From a checkpoint of a small transformer trained on Wikipedia.
Size: 12 layers, width 192, vocabulary 32000, 17.3M parameters.
Architecture: RMSNorm before each block, rotary positions, no biases in attention or MLP, untied embeddings.
Training: a variant of Adam for these matrices, 13523 steps.
Each number is 200 + 20 x the weight over the matrix's rms, rounded and kept within 0 to 999. Layers, rows and columns count from 0.

# down: layer 5 MLP down (transposed), 512x192, rms 0.0669, rows 337-360, columns 0-95
# gate: layer 5 MLP gate, 512x192, rms 0.0754, rows 338-361, columns 0-95
# up: layer 5 MLP up, 512x192, rms 0.0705, rows 338-361, columns 0-95
down337,216,196,178,206,197,181,204,212,186,218,183,211,224,190,218,225,196,206,192,215,224,204,229,177,215,197,211,193,177,199,221,210,90,191,179,218,187,191,175,212,193,198,188,199,207,206,201,179,213,234,198,189,213,196,223,207,202,200,195,219,191,214,194,186,183,183,200,201,212,208,160,196,226,218,213,214,179,220,167,211,202,201,194,181,218,219,231,191,242,191,188,202,229,201,220,211
gate338,210,195,190,225,194,208,229,203,197,192,174,184,165,222,219,170,233,197,216,181,208,221,184,214,206,206,209,209,210,232,224,229,206,191,208,208,200,174,199,179,183,200,212,196,207,177,210,208,200,198,228,199,194,214,220,196,200,214,169,204,209,204,199,173,201,229,212,215,216,230,200,212,241,229,203,202,179,223,169,223,188,196,236,205,209,212,180,238,218,194,231,223,201,209,221,146
up338,201,216,218,239,216,187,178,176,223,177,194,228,214,184,206,185,179,221,245,228,205,188,219,214,214,174,165,194,222,184,162,188,228,175,213,194,216,193,196,217,204,224,206,224,224,211,194,192,211,196,145,198,181,234,199,208,203,217,214,188,192,160,227,215,211,163,194,203,199,211,232,177,182,195,164,199,200,220,210,168,235,214,197,215,209,206,220,203,183,176,216,195,194,170,197,256
down338,210,226,211,239,203,196,192,194,218,207,209,226,210,207,216,193,176,201,220,216,205,200,222,219,211,207,202,192,190,193,198,182,284,201,188,178,248,184,213,203,199,193,210,205,194,191,157,196,182,220,243,225,207,199,195,202,255,219,234,217,187,185,224,199,215,160,180,204,198,203,224,198,183,191,192,199,192,186,212,202,224,204,216,222,197,195,220,198,190,190,232,205,206,192,192,211
gate339,214,216,188,198,195,197,243,190,181,209,210,179,120,206,186,189,201,214,221,229,189,178,219,207,209,198,194,191,158,195,208,188,194,203,209,190,234,197,214,190,195,202,244,197,210,182,220,191,205,182,221,194,196,190,228,181,184,189,187,203,209,208,183,189,217,201,232,215,185,207,212,230,194,215,187,221,213,182,158,219,195,212,198,198,174,180,213,208,214,222,170,183,220,198,207,206
up339,214,201,182,202,242,235,234,210,206,222,208,183,203,215,209,214,198,227,189,183,208,195,192,178,140,227,190,200,192,204,237,196,183,162,171,195,178,208,214,208,217,201,180,198,202,192,203,213,161,199,187,216,204,191,223,201,202,217,168,216,218,137,209,180,191,191,229,167,153,190,156,194,211,195,190,201,199,230,240,230,222,208,211,202,199,247,214,197,190,226,227,172,207,183,174,223
down339,190,192,186,208,172,211,165,206,191,182,216,192,211,204,228,211,220,190,211,200,210,217,157,195,196,201,220,171,206,196,206,199,249,216,206,211,171,193,197,191,252,198,199,200,175,200,176,228,213,208,209,172,223,201,149,218,212,175,153,206,228,187,212,210,178,187,172,173,213,175,188,202,195,152,215,207,173,220,228,174,202,177,203,200,192,206,200,178,200,180,198,214,196,157,169,213
gate340,169,148,227,170,199,218,199,225,208,173,203,214,226,227,189,214,215,195,218,203,148,225,234,194,189,198,186,192,221,203,220,198,201,209,215,211,216,180,247,198,216,231,198,199,191,209,211,197,177,215,167,220,168,209,229,178,206,197,189,209,207,249,211,213,218,202,194,213,183,198,220,211,190,182,195,206,227,199,195,189,202,202,199,194,210,153,174,223,187,195,181,185,201,191,210,197
up340,228,199,173,194,188,207,183,202,186,239,211,209,210,182,208,207,183,200,194,179,208,190,233,213,208,225,246,215,230,187,189,183,218,198,202,165,179,206,194,190,157,208,181,198,222,190,205,179,193,223,210,209,165,191,176,218,199,188,164,220,188,214,170,180,200,165,225,214,182,184,209,175,175,172,203,207,179,216,194,208,204,230,242,207,182,191,214,217,193,207,247,207,184,198,212,192
down340,236,254,180,206,185,178,183,192,213,184,206,198,209,191,177,195,194,220,196,191,253,206,188,236,220,204,210,162,164,235,173,201,239,224,201,180,179,214,172,217,171,221,212,181,198,196,171,217,183,209,200,194,225,181,185,210,189,202,188,189,196,183,205,196,158,191,213,188,231,171,192,179,201,195,186,175,196,232,211,203,209,179,211,185,196,219,200,214,199,209,215,196,215,198,234,194
gate341,245,197,189,214,157,214,183,185,222,214,213,247,195,188,184,209,200,151,183,234,212,197,207,195,173,203,205,225,188,188,201,199,229,194,221,196,169,210,180,195,192,231,222,195,204,198,191,209,173,178,237,198,200,176,148,209,196,208,175,173,234,217,160,197,177,226,236,218,239,186,224,201,187,220,163,250,208,222,199,176,194,191,161,178,216,173,193,206,170,196,184,200,200,203,192,204
up341,216,175,188,230,191,216,184,145,257,204,164,204,177,231,222,171,202,193,192,188,240,180,190,208,205,174,176,194,179,202,190,205,194,218,203,172,182,222,206,188,201,197,188,218,198,197,217,172,192,218,208,196,181,195,222,179,215,227,169,175,221,192,221,208,201,239,192,218,188,185,172,228,210,246,212,214,220,244,212,191,170,211,204,196,190,227,160,198,208,214,201,208,218,208,195,205
down341,190,215,223,229,205,176,198,189,224,223,174,217,209,216,219,212,217,221,206,190,169,202,188,194,202,205,186,212,186,194,205,200,185,190,197,163,235,209,196,197,212,207,183,256,226,184,178,200,244,203,202,205,229,226,200,198,215,221,163,223,188,171,194,237,186,187,185,217,189,188,192,211,220,191,195,184,204,215,189,218,216,199,196,180,182,198,198,204,185,232,151,185,203,214,167,185
gate342,193,187,224,209,164,158,229,221,216,213,208,220,195,157,206,205,238,217,214,195,193,212,176,211,224,194,186,209,196,217,215,188,232,225,220,185,192,217,207,194,233,203,212,256,192,207,202,203,214,211,201,167,207,178,200,219,174,196,224,216,233,196,197,189,223,226,209,185,196,207,154,164,201,194,231,187,262,205,207,187,214,189,200,211,219,209,196,205,187,222,189,215,187,201,169,209
up342,222,200,196,206,180,173,220,153,200,193,234,224,221,215,190,170,214,191,181,214,208,209,201,194,175,210,224,210,203,216,218,183,197,185,234,188,225,200,191,177,217,181,216,183,197,162,225,223,192,182,235,156,247,207,188,190,169,199,178,224,199,169,219,226,185,180,189,201,218,215,195,200,219,220,211,175,182,175,212,203,223,210,173,207,227,234,181,229,226,227,199,191,214,223,146,188
down342,201,201,187,198,188,189,205,214,227,203,214,216,209,202,181,210,249,185,180,200,200,210,193,193,234,203,195,219,194,224,174,217,182,172,222,208,222,180,181,190,197,222,187,201,210,236,199,205,214,193,219,174,208,206,189,233,190,211,175,209,231,166,224,192,187,184,189,175,228,201,170,169,177,194,212,227,230,218,171,197,201,195,221,211,192,234,182,212,208,206,206,208,223,222,191,201
gate343,208,227,225,197,225,207,186,235,188,222,217,224,220,181,215,189,197,182,208,214,204,236,182,232,182,180,189,170,211,218,208,207,212,222,221,196,172,202,202,171,199,195,198,201,216,218,173,189,170,212,193,204,175,201,206,182,218,209,208,169,218,196,228,217,177,191,206,240,201,209,183,237,178,208,213,227,247,210,222,193,205,177,240,192,184,194,200,200,181,184,207,193,225,212,209,183
up343,227,223,229,199,229,186,200,206,192,228,219,218,236,219,223,179,210,165,194,242,191,206,212,216,209,184,210,164,239,208,193,190,181,203,217,211,228,224,203,210,200,221,197,207,206,183,203,193,175,217,198,201,202,189,191,192,209,217,197,198,209,189,169,228,174,158,207,212,179,221,191,203,201,203,206,187,200,188,209,232,201,173,209,175,184,218,179,187,235,193,198,181,228,193,202,207
down343,220,170,226,203,216,196,196,191,241,192,176,188,179,229,221,210,183,168,217,186,205,151,233,189,199,204,180,202,225,218,206,178,141,183,195,198,212,220,204,236,189,198,160,184,199,183,214,190,198,181,180,198,195,187,195,222,222,193,202,206,195,208,179,222,175,180,194,174,204,200,220,199,199,236,203,152,184,185,170,212,226,251,213,188,186,208,197,170,202,191,196,205,173,168,200,195
gate344,178,204,249,181,209,202,213,199,191,195,225,204,176,229,225,174,212,194,198,236,223,199,193,210,215,203,172,186,224,162,226,203,214,163,200,198,177,182,225,173,248,155,205,220,185,220,214,204,208,224,208,217,222,194,190,212,189,195,211,197,195,209,195,197,200,218,180,182,179,196,226,222,208,210,238,187,178,191,188,190,208,203,195,166,224,211,198,246,241,218,186,187,214,207,185,171
up344,186,178,174,212,209,215,193,162,196,229,181,198,220,196,222,219,210,204,210,196,185,216,211,197,187,184,200,211,155,205,149,210,217,204,225,190,232,203,172,171,192,207,238,204,217,204,196,192,193,182,155,201,160,204,205,162,221,189,173,220,139,179,205,212,183,166,211,204,194,236,212,170,207,183,211,189,202,162,173,198,216,217,195,229,206,181,200,199,152,234,212,207,190,199,201,216
down344,169,196,170,219,245,194,187,200,200,229,212,201,221,227,215,212,197,224,218,230,187,216,207,199,180,204,156,179,180,180,166,211,251,189,212,226,224,199,193,159,232,204,224,228,174,209,224,188,199,198,159,193,220,202,194,179,204,211,189,199,186,179,190,210,216,168,211,192,222,213,202,185,204,173,231,195,187,176,222,198,205,161,209,201,214,199,211,194,207,214,199,187,203,201,192,229
gate345,228,202,197,202,204,203,187,182,200,177,192,193,201,181,170,218,168,201,185,183,202,230,234,223,186,182,235,209,187,151,208,212,214,183,185,188,204,210,195,187,190,213,198,220,237,225,188,187,186,182,188,215,199,228,194,208,197,253,191,228,215,223,185,171,210,190,229,184,174,183,231,199,195,179,169,177,207,191,240,214,182,212,210,173,224,186,164,180,191,219,177,232,224,209,184,191
up345,219,214,240,205,208,145,193,223,195,187,202,174,206,233,217,205,200,215,210,194,185,204,233,205,172,213,207,247,189,209,168,202,202,197,214,199,204,214,158,200,200,194,207,207,167,186,217,180,215,245,230,223,256,216,200,242,178,209,197,191,231,179,192,185,215,199,189,211,202,204,174,207,174,210,234,151,179,219,191,219,198,177,198,226,204,190,206,194,186,190,186,210,210,193,201,236
down345,171,173,192,249,186,220,222,150,194,179,193,200,179,208,212,254,214,208,145,181,204,187,212,164,204,212,198,209,211,209,188,221,240,209,175,202,190,212,170,189,161,209,222,160,203,234,185,208,187,192,163,239,212,238,208,188,228,199,183,208,206,229,185,219,200,217,213,211,207,202,228,197,216,212,180,201,189,186,195,193,199,194,203,199,169,181,208,183,217,191,199,188,227,191,195,221
gate346,221,201,181,173,166,229,219,195,229,195,187,216,218,201,178,198,197,197,194,203,167,191,184,241,232,235,192,231,186,227,197,182,214,161,232,231,190,206,204,183,182,161,189,204,212,194,189,212,182,213,239,199,195,153,217,191,205,248,210,185,241,182,197,186,206,195,194,181,172,237,175,183,206,190,190,189,210,195,193,193,212,188,181,201,210,218,196,172,201,185,217,215,169,190,201,214
up346,216,181,196,207,224,176,192,216,173,239,212,185,170,210,231,183,201,210,199,218,221,221,193,196,164,166,177,176,212,217,207,212,224,195,180,172,197,195,209,171,186,210,245,223,177,177,210,197,241,182,214,205,221,220,208,174,175,195,216,170,208,171,189,210,174,194,188,226,193,195,237,224,210,218,167,187,185,205,232,196,189,173,222,236,222,157,208,228,168,215,244,199,220,218,197,199
down346,229,183,188,178,177,209,202,206,210,222,218,190,196,155,202,195,221,203,197,207,192,208,226,209,224,208,187,222,197,233,185,164,282,177,211,181,214,178,223,211,182,183,199,205,198,197,210,216,229,219,217,201,216,198,201,220,170,195,219,216,210,217,194,208,207,161,197,196,219,210,197,204,198,208,182,227,229,195,196,225,196,219,196,179,211,210,204,185,175,209,214,181,186,193,243,206
gate347,187,215,223,167,210,217,202,171,195,199,209,192,213,169,208,238,236,190,182,213,214,186,192,205,201,197,214,222,206,201,227,193,207,190,218,173,243,196,250,187,203,168,235,192,219,179,211,188,239,194,185,232,185,218,217,203,168,205,208,170,224,172,187,197,190,173,185,192,201,208,215,228,191,225,213,186,205,207,192,204,189,206,238,232,187,207,186,180,194,195,196,206,212,189,220,194
up347,188,228,198,182,217,247,214,195,205,195,194,184,239,209,211,200,202,167,185,183,186,216,192,220,206,211,178,259,225,221,229,203,185,189,170,173,209,161,206,236,186,203,223,212,216,217,221,182,223,197,211,214,193,204,242,191,208,208,182,204,211,149,196,169,194,182,192,195,197,160,203,229,180,244,171,174,187,247,204,217,217,217,207,236,196,211,179,171,201,200,238,193,203,189,188,235
down347,211,175,191,220,196,191,217,192,189,195,196,204,174,233,220,190,181,211,174,218,195,221,171,196,241,176,201,210,189,210,214,198,190,244,190,192,177,182,195,198,168,192,157,195,170,208,209,190,198,169,202,186,196,215,206,194,190,193,184,197,194,223,197,214,228,203,214,195,188,212,215,185,180,178,201,205,191,199,185,187,201,208,191,181,200,156,177,233,224,196,195,203,200,214,205,200
gate348,198,210,184,188,169,209,203,203,236,195,185,167,207,193,198,210,197,182,172,196,199,194,199,209,215,182,200,191,215,187,225,205,189,187,184,196,202,168,218,199,187,221,203,181,210,192,192,169,213,213,194,199,204,179,210,187,209,212,180,207,183,186,188,217,180,188,169,224,228,186,203,207,173,190,184,222,218,189,215,188,185,215,214,184,183,203,209,189,180,199,225,220,225,185,198,192
up348,227,227,211,234,238,209,175,200,205,203,172,194,197,204,221,181,209,219,226,220,168,218,165,187,219,201,188,182,222,206,186,223,214,187,201,187,200,166,199,199,211,194,209,194,206,189,207,180,223,188,200,228,210,192,189,176,181,220,217,206,212,178,222,185,202,204,207,214,206,190,238,209,187,190,219,215,226,219,193,191,203,226,212,187,210,239,178,236,208,166,244,216,204,227,173,169
down348,199,182,208,172,197,187,196,197,213,184,227,196,231,178,224,199,181,170,188,190,182,198,218,189,190,206,184,219,216,174,203,174,207,201,212,210,225,195,232,209,175,177,183,186,228,186,198,191,211,219,200,174,181,203,193,165,194,213,199,232,207,221,229,202,219,167,185,209,176,218,185,195,179,234,177,186,190,220,215,210,196,217,203,225,217,193,186,152,188,195,188,172,185,183,207,176
gate349,207,200,245,196,193,182,185,243,165,189,218,212,208,220,174,159,177,199,204,169,202,221,199,210,193,216,207,207,197,200,225,214,236,152,221,179,219,216,225,165,197,193,176,213,151,204,172,249,207,172,192,188,203,183,203,239,235,200,218,183,198,252,138,173,206,203,160,244,234,200,217,208,224,182,219,216,201,242,191,199,221,211,157,199,199,143,163,208,216,171,152,209,167,219,211,183
up349,218,223,227,227,166,207,172,209,171,169,200,205,172,199,217,173,194,176,176,197,221,224,161,232,246,199,201,177,184,244,218,213,219,187,229,187,204,225,219,197,205,176,225,164,168,210,220,217,225,193,254,202,204,152,205,249,238,185,219,158,166,230,172,194,176,198,204,218,189,216,180,209,246,215,202,255,137,238,162,171,158,189,168,210,189,185,169,200,193,180,179,190,197,223,187,215
down349,216,172,240,223,178,220,173,217,206,200,230,182,162,217,180,151,214,212,219,204,179,235,157,245,226,209,200,207,167,227,220,205,141,221,196,154,226,214,212,228,195,243,175,178,212,200,181,210,194,174,184,213,190,194,209,211,200,204,198,170,186,191,188,195,145,202,201,198,176,204,213,217,201,249,223,275,177,230,218,178,199,176,217,194,177,196,194,186,215,187,256,194,205,188,202,182
gate350,199,187,176,223,207,199,177,210,188,221,207,236,181,216,195,192,234,224,219,214,198,200,202,195,211,218,169,200,157,211,210,212,231,206,172,194,182,236,188,175,217,209,267,193,192,188,210,170,216,212,166,206,168,187,229,190,202,177,214,189,167,184,228,244,179,235,217,235,182,207,218,199,207,219,217,226,189,202,223,219,229,195,204,237,189,233,207,234,227,203,210,184,183,205,206,219
up350,157,207,232,217,225,203,215,195,220,205,251,218,201,174,218,174,214,200,186,181,161,206,241,219,170,189,168,186,212,187,211,186,191,221,172,204,201,172,201,186,226,177,181,199,202,201,208,185,186,192,179,201,207,164,196,174,213,233,171,216,184,198,196,208,183,204,217,209,208,206,211,173,229,195,177,210,184,215,199,173,189,192,205,246,160,218,202,178,232,207,215,193,171,193,205,215
down350,182,208,216,197,182,227,233,203,207,183,172,170,207,189,223,194,177,208,182,198,188,227,195,214,182,202,174,242,200,174,199,172,191,212,238,185,197,179,229,240,212,225,175,192,178,195,223,206,199,204,203,199,180,217,171,199,214,196,210,220,189,200,181,179,217,202,220,185,189,232,194,213,207,217,139,219,210,199,201,191,187,215,208,213,208,209,235,181,188,200,166,200,196,211,215,206
gate351,229,198,203,189,174,183,194,202,205,179,172,188,180,205,174,232,223,213,191,213,207,202,189,165,195,168,195,194,216,152,195,177,198,160,205,223,184,184,229,193,212,188,195,196,207,194,222,202,183,179,210,181,171,197,170,187,221,200,213,212,205,238,200,198,206,207,203,194,229,185,231,179,204,207,215,175,185,176,188,208,171,233,196,221,164,208,205,182,214,206,171,196,197,243,204,209
up351,194,187,206,177,195,189,176,237,202,229,191,195,174,217,213,187,177,202,174,218,209,226,193,191,189,183,175,198,190,193,196,178,187,197,232,209,193,161,245,218,209,197,205,217,192,184,187,211,164,155,202,195,180,180,208,198,175,214,226,205,207,213,188,212,238,217,202,235,201,209,210,223,189,211,203,167,203,225,190,173,179,231,224,140,172,240,172,223,180,166,202,219,208,220,218,215
down351,199,187,209,162,168,210,204,198,188,194,200,216,175,202,179,175,210,199,197,196,189,220,242,201,203,212,186,181,196,209,220,218,156,184,195,207,208,202,213,175,206,189,207,172,188,216,205,205,170,215,179,218,201,207,237,215,188,185,202,252,171,189,198,197,200,212,193,222,211,211,147,243,180,211,200,202,166,186,203,183,189,219,205,187,225,223,189,231,211,208,166,199,222,214,220,194
gate352,204,199,222,185,200,217,197,159,188,198,153,188,175,222,163,253,201,215,168,223,166,224,214,207,174,237,179,249,206,227,213,220,218,194,203,191,197,186,187,199,201,199,176,162,225,199,206,192,201,203,158,213,216,209,238,181,206,190,222,172,201,163,178,242,177,178,209,223,157,220,170,200,186,250,190,202,159,175,184,214,211,181,204,212,229,220,208,196,181,195,189,199,215,215,185,239
up352,208,190,163,162,210,190,227,208,228,171,219,185,237,207,236,194,190,202,204,167,187,187,169,188,205,220,220,210,211,200,241,170,194,195,259,219,211,213,212,212,181,192,192,211,193,245,179,165,200,239,226,189,198,204,191,221,187,199,178,191,200,185,186,193,211,212,216,236,212,180,247,231,172,201,166,200,200,211,220,182,137,213,191,207,171,172,206,183,209,180,198,184,184,172,204,164
down352,201,186,208,209,170,191,199,191,210,223,218,184,234,210,243,168,234,173,212,210,223,168,210,184,192,172,217,192,187,199,191,170,237,217,233,205,231,198,207,219,191,173,203,232,182,225,212,185,181,235,208,199,184,225,173,225,196,207,192,192,207,224,158,197,204,195,212,171,219,188,214,223,208,194,206,161,162,219,202,236,247,170,206,186,158,224,213,205,186,167,190,204,202,171,213,187
gate353,197,240,210,178,205,214,232,213,196,200,176,159,207,177,173,199,238,225,182,191,212,213,206,244,191,201,205,181,184,232,217,216,213,198,209,166,211,153,195,195,195,204,182,207,190,202,219,204,187,205,206,219,183,214,192,197,155,221,167,215,196,183,205,198,181,250,194,226,197,184,195,219,182,198,202,168,224,198,195,186,206,209,197,211,190,162,215,166,195,205,196,220,196,233,229,192
up353,205,194,189,223,187,184,188,235,194,209,208,241,209,200,205,172,215,193,206,221,210,197,221,236,217,203,196,209,187,210,204,193,236,220,212,193,221,255,222,196,192,183,211,195,177,191,216,247,202,210,237,211,197,204,198,188,195,213,223,189,221,217,214,216,203,186,229,194,208,220,234,231,247,193,204,230,179,177,231,228,212,210,181,214,201,209,188,218,181,221,191,208,162,213,167,193
down353,185,239,219,196,208,185,201,212,165,215,189,196,196,181,152,199,253,224,180,220,217,208,198,191,189,208,215,229,201,200,208,184,263,197,226,185,208,193,229,177,199,204,134,211,200,212,228,207,211,203,198,199,162,204,190,202,206,204,189,224,165,202,193,224,185,253,212,222,197,208,180,195,218,208,216,182,188,232,233,222,199,190,181,216,169,181,191,170,196,184,203,190,204,209,198,197
gate354,217,211,221,155,204,200,232,211,218,184,197,183,156,207,198,190,181,230,183,196,203,198,205,200,208,194,229,203,237,201,193,194,211,230,213,206,202,138,194,153,190,186,189,211,208,197,219,192,198,203,207,194,213,195,180,194,206,202,156,221,224,219,188,203,183,204,222,221,216,224,170,203,205,195,213,168,221,233,187,216,243,169,222,191,200,128,229,188,211,224,170,224,204,159,194,198
up354,232,199,229,169,219,164,236,169,215,227,189,218,194,196,219,200,168,186,176,203,194,209,199,204,194,180,190,203,167,209,194,216,197,217,233,207,232,220,187,192,213,191,223,197,214,187,198,198,193,178,228,233,260,203,182,210,206,183,186,206,227,200,214,221,215,209,217,184,226,168,184,204,201,196,171,197,163,202,186,228,216,192,199,243,161,201,214,180,179,202,231,211,204,191,228,218
down354,207,228,204,198,152,174,221,187,234,209,196,237,243,177,191,179,163,210,209,222,213,196,167,226,220,181,207,192,211,201,172,211,241,198,199,210,233,244,201,223,237,201,194,178,205,193,220,234,188,192,231,202,197,259,208,201,179,222,205,209,203,195,212,181,169,189,220,199,225,179,163,162,198,161,197,161,182,178,189,200,190,192,173,226,232,202,184,202,186,198,181,199,213,202,200,172
gate355,206,225,201,221,203,219,169,234,199,196,206,236,224,170,167,217,185,190,200,219,226,233,238,195,178,226,224,239,171,196,180,236,192,216,195,220,198,222,178,201,207,185,207,180,218,185,186,190,225,194,187,177,195,200,203,216,198,169,198,191,216,188,205,203,174,192,197,215,204,199,212,209,225,221,201,251,207,136,192,176,179,207,208,206,240,198,197,190,213,205,186,205,209,212,213,173
up355,196,196,189,157,231,198,213,235,162,213,218,210,179,213,218,184,199,221,188,183,200,222,149,189,169,217,160,183,232,209,193,217,198,187,172,211,200,215,226,193,220,211,186,227,206,172,203,193,238,187,179,179,223,194,204,186,216,215,223,203,216,212,192,200,250,184,195,211,211,199,160,209,191,186,211,207,174,213,168,200,225,195,159,157,216,196,224,205,232,215,173,219,228,239,193,190
down355,175,178,194,234,194,174,154,168,174,206,203,187,231,190,176,245,227,171,229,191,193,172,213,149,178,183,220,220,171,160,174,222,186,206,210,201,152,197,213,210,198,175,183,221,182,205,194,239,202,190,219,187,243,183,217,176,210,233,199,201,194,233,210,219,165,204,206,183,216,195,184,190,204,204,195,229,218,216,188,168,168,195,215,177,162,224,233,187,187,205,180,155,180,217,192,174
gate356,215,188,200,219,183,181,201,186,175,216,224,167,199,204,176,171,191,196,224,203,211,210,187,217,218,191,171,141,178,188,206,222,213,194,211,220,237,217,199,182,216,209,186,219,226,196,172,185,173,193,204,242,166,118,175,155,204,162,214,206,174,149,212,202,169,228,208,191,169,208,209,221,187,206,189,217,186,180,207,189,182,194,225,186,213,174,178,203,230,207,189,178,179,167,209,225
up356,179,235,196,207,244,217,212,174,204,180,209,221,166,182,227,180,196,179,184,206,170,174,204,207,199,203,225,195,202,200,162,188,216,206,187,205,160,214,186,197,201,182,210,201,190,242,186,218,219,227,152,166,227,223,216,199,164,241,202,214,193,245,205,189,202,193,212,215,211,190,211,200,205,180,206,162,207,178,190,204,237,183,193,236,192,202,193,241,181,201,187,191,183,182,157,221
down356,201,199,192,251,168,231,174,166,185,181,212,181,218,188,199,220,191,210,217,221,216,216,198,213,204,161,177,201,174,164,202,206,242,225,210,222,229,184,229,178,205,190,187,185,218,198,224,174,198,178,194,207,206,158,231,225,220,194,228,214,177,191,184,179,199,204,185,186,179,200,220,204,187,209,158,220,206,189,209,211,183,181,233,205,220,204,200,217,215,209,196,216,219,214,215,212
gate357,244,195,241,160,205,170,222,187,193,226,151,215,199,191,196,201,178,196,183,190,204,219,205,208,154,208,220,232,228,206,239,183,207,193,225,216,202,210,230,187,229,154,194,214,196,191,203,219,180,211,215,198,223,228,201,223,193,187,200,149,215,196,213,188,199,210,211,181,247,171,199,196,196,178,180,180,222,216,202,241,220,226,183,196,187,204,195,206,175,184,200,222,202,229,178,201
up357,214,197,204,202,209,186,177,239,233,202,180,221,180,162,203,209,210,197,189,239,218,218,180,188,222,198,194,184,210,190,188,217,165,228,186,220,180,201,206,216,204,195,248,216,185,173,200,202,186,187,197,218,197,247,246,204,203,189,196,177,208,222,198,195,213,246,210,217,198,202,204,192,203,194,224,189,221,170,218,164,198,194,204,216,199,233,192,206,190,190,195,222,202,211,200,220
down357,199,192,144,194,224,209,186,221,216,203,181,201,212,200,221,209,209,192,172,216,219,191,212,160,215,175,175,214,168,211,155,195,142,233,164,201,228,201,195,213,207,231,210,193,194,202,172,206,206,213,200,197,222,170,200,187,197,187,229,233,182,215,202,214,227,235,173,220,224,164,203,192,180,190,201,218,176,226,201,176,189,162,198,213,198,204,234,250,194,218,217,209,181,223,204,230
gate358,173,196,193,186,204,206,201,195,190,246,211,214,200,200,223,196,204,190,215,226,218,202,222,182,195,197,195,184,169,187,198,248,240,184,237,183,180,206,225,191,238,210,229,222,194,220,177,191,211,190,205,202,216,192,219,195,213,191,211,202,194,196,185,179,193,183,224,188,219,230,199,185,217,189,181,177,191,203,185,194,203,179,184,172,235,189,175,239,203,189,162,202,202,205,204,199
up358,197,181,174,185,177,204,188,198,193,239,213,237,170,225,186,202,205,177,206,176,191,158,214,211,186,227,163,192,211,180,133,200,222,205,185,180,199,178,201,202,185,192,165,182,213,221,208,199,198,155,187,214,186,217,191,218,179,234,238,195,209,202,220,202,207,184,205,177,209,167,253,199,170,179,187,211,202,165,173,223,211,225,239,213,166,197,177,235,161,162,214,219,217,215,201,198
down358,222,221,196,196,221,213,209,196,233,192,231,197,187,196,237,173,193,209,216,215,223,214,236,193,197,204,167,195,195,181,170,198,179,184,199,215,190,203,141,212,188,194,183,232,174,197,182,197,217,218,197,187,211,191,194,197,205,229,217,200,213,204,203,203,178,196,225,181,160,194,213,173,188,217,224,219,201,187,170,228,203,182,185,174,186,178,167,259,241,183,155,227,200,186,231,178
gate359,213,196,193,201,171,198,230,203,153,208,189,240,184,221,188,208,188,210,219,181,201,222,220,214,188,217,220,214,150,210,204,198,212,192,201,172,205,206,196,197,191,183,194,233,162,222,203,191,170,226,214,231,193,243,155,192,159,211,207,187,212,200,220,187,233,215,215,191,234,186,188,209,188,203,216,215,238,181,209,247,179,183,202,204,223,199,209,156,196,198,209,221,183,223,188,195
up359,202,200,218,192,202,220,229,223,188,193,173,235,194,221,217,192,178,216,207,196,187,195,203,195,184,165,191,207,160,208,215,213,197,179,194,176,227,181,162,221,178,218,201,206,184,170,219,190,181,222,162,206,200,250,194,194,182,196,180,205,192,179,186,172,232,202,224,186,198,208,185,204,186,231,233,188,229,165,175,221,192,227,204,213,211,181,244,208,213,205,205,242,211,199,188,233
down359,158,231,214,221,180,202,212,204,203,206,163,188,208,190,253,189,211,192,194,203,201,201,209,155,199,177,189,220,225,191,211,216,157,203,205,205,210,173,196,196,200,201,206,184,204,159,199,197,185,198,162,205,200,196,200,209,215,184,206,208,181,192,205,210,220,166,203,193,192,176,175,226,197,255,212,184,174,201,170,186,256,207,208,206,227,175,175,209,221,218,209,218,195,181,194,226
gate360,212,212,187,197,202,213,212,217,196,202,194,178,201,218,237,211,180,214,199,153,188,255,182,208,157,236,186,193,185,202,216,212,179,180,189,246,193,189,191,192,215,233,239,192,211,238,181,160,190,188,215,174,213,213,202,220,221,185,183,183,208,164,218,189,235,182,219,258,207,217,176,204,162,215,193,213,217,228,208,219,209,176,210,176,209,206,213,192,203,156,215,218,187,204,205,184
up360,223,200,231,186,195,187,209,201,197,191,188,201,181,191,198,163,183,186,206,181,220,193,167,149,227,179,213,183,196,208,198,178,178,221,200,205,190,213,196,220,220,171,185,214,214,160,217,196,240,203,194,186,189,192,214,197,170,207,207,239,214,222,210,222,153,221,210,192,205,203,206,183,249,163,200,215,201,192,220,215,186,224,198,196,196,186,214,177,229,236,204,181,191,195,209,180
down360,180,209,193,227,185,193,209,187,154,215,226,206,200,184,206,222,239,181,185,194,232,223,203,221,201,206,209,218,218,195,204,242,248,197,223,175,218,194,184,177,217,202,182,194,204,217,203,215,199,172,184,214,215,235,188,207,179,208,197,179,179,227,205,201,229,207,191,168,211,167,204,225,204,202,210,209,213,203,202,209,215,214,216,210,204,208,196,206,182,210,176,215,193,219,178,202
gate361,195,171,206,223,197,228,213,219,205,173,212,199,194,175,198,209,201,182,216,213,178,219,179,238,197,186,182,196,201,186,222,202,218,181,224,189,202,234,212,185,194,199,171,216,174,201,156,223,201,174,210,198,165,172,217,197,214,181,189,210,191,211,216,237,195,208,248,204,220,184,176,195,202,198,177,216,222,171,206,201,189,182,223,257,177,175,187,220,205,203,207,203,181,216,242,141
up361,208,215,205,193,222,211,205,202,177,201,192,201,190,169,215,185,219,214,196,194,211,223,199,188,189,181,227,204,248,221,166,202,186,229,213,206,208,234,197,215,223,205,209,214,217,200,199,205,181,200,173,214,210,200,191,224,201,195,165,181,222,192,226,164,188,173,217,207,204,222,231,201,192,192,201,180,191,208,198,204,257,211,209,222,193,238,215,203,212,202,212,192,190,168,185,239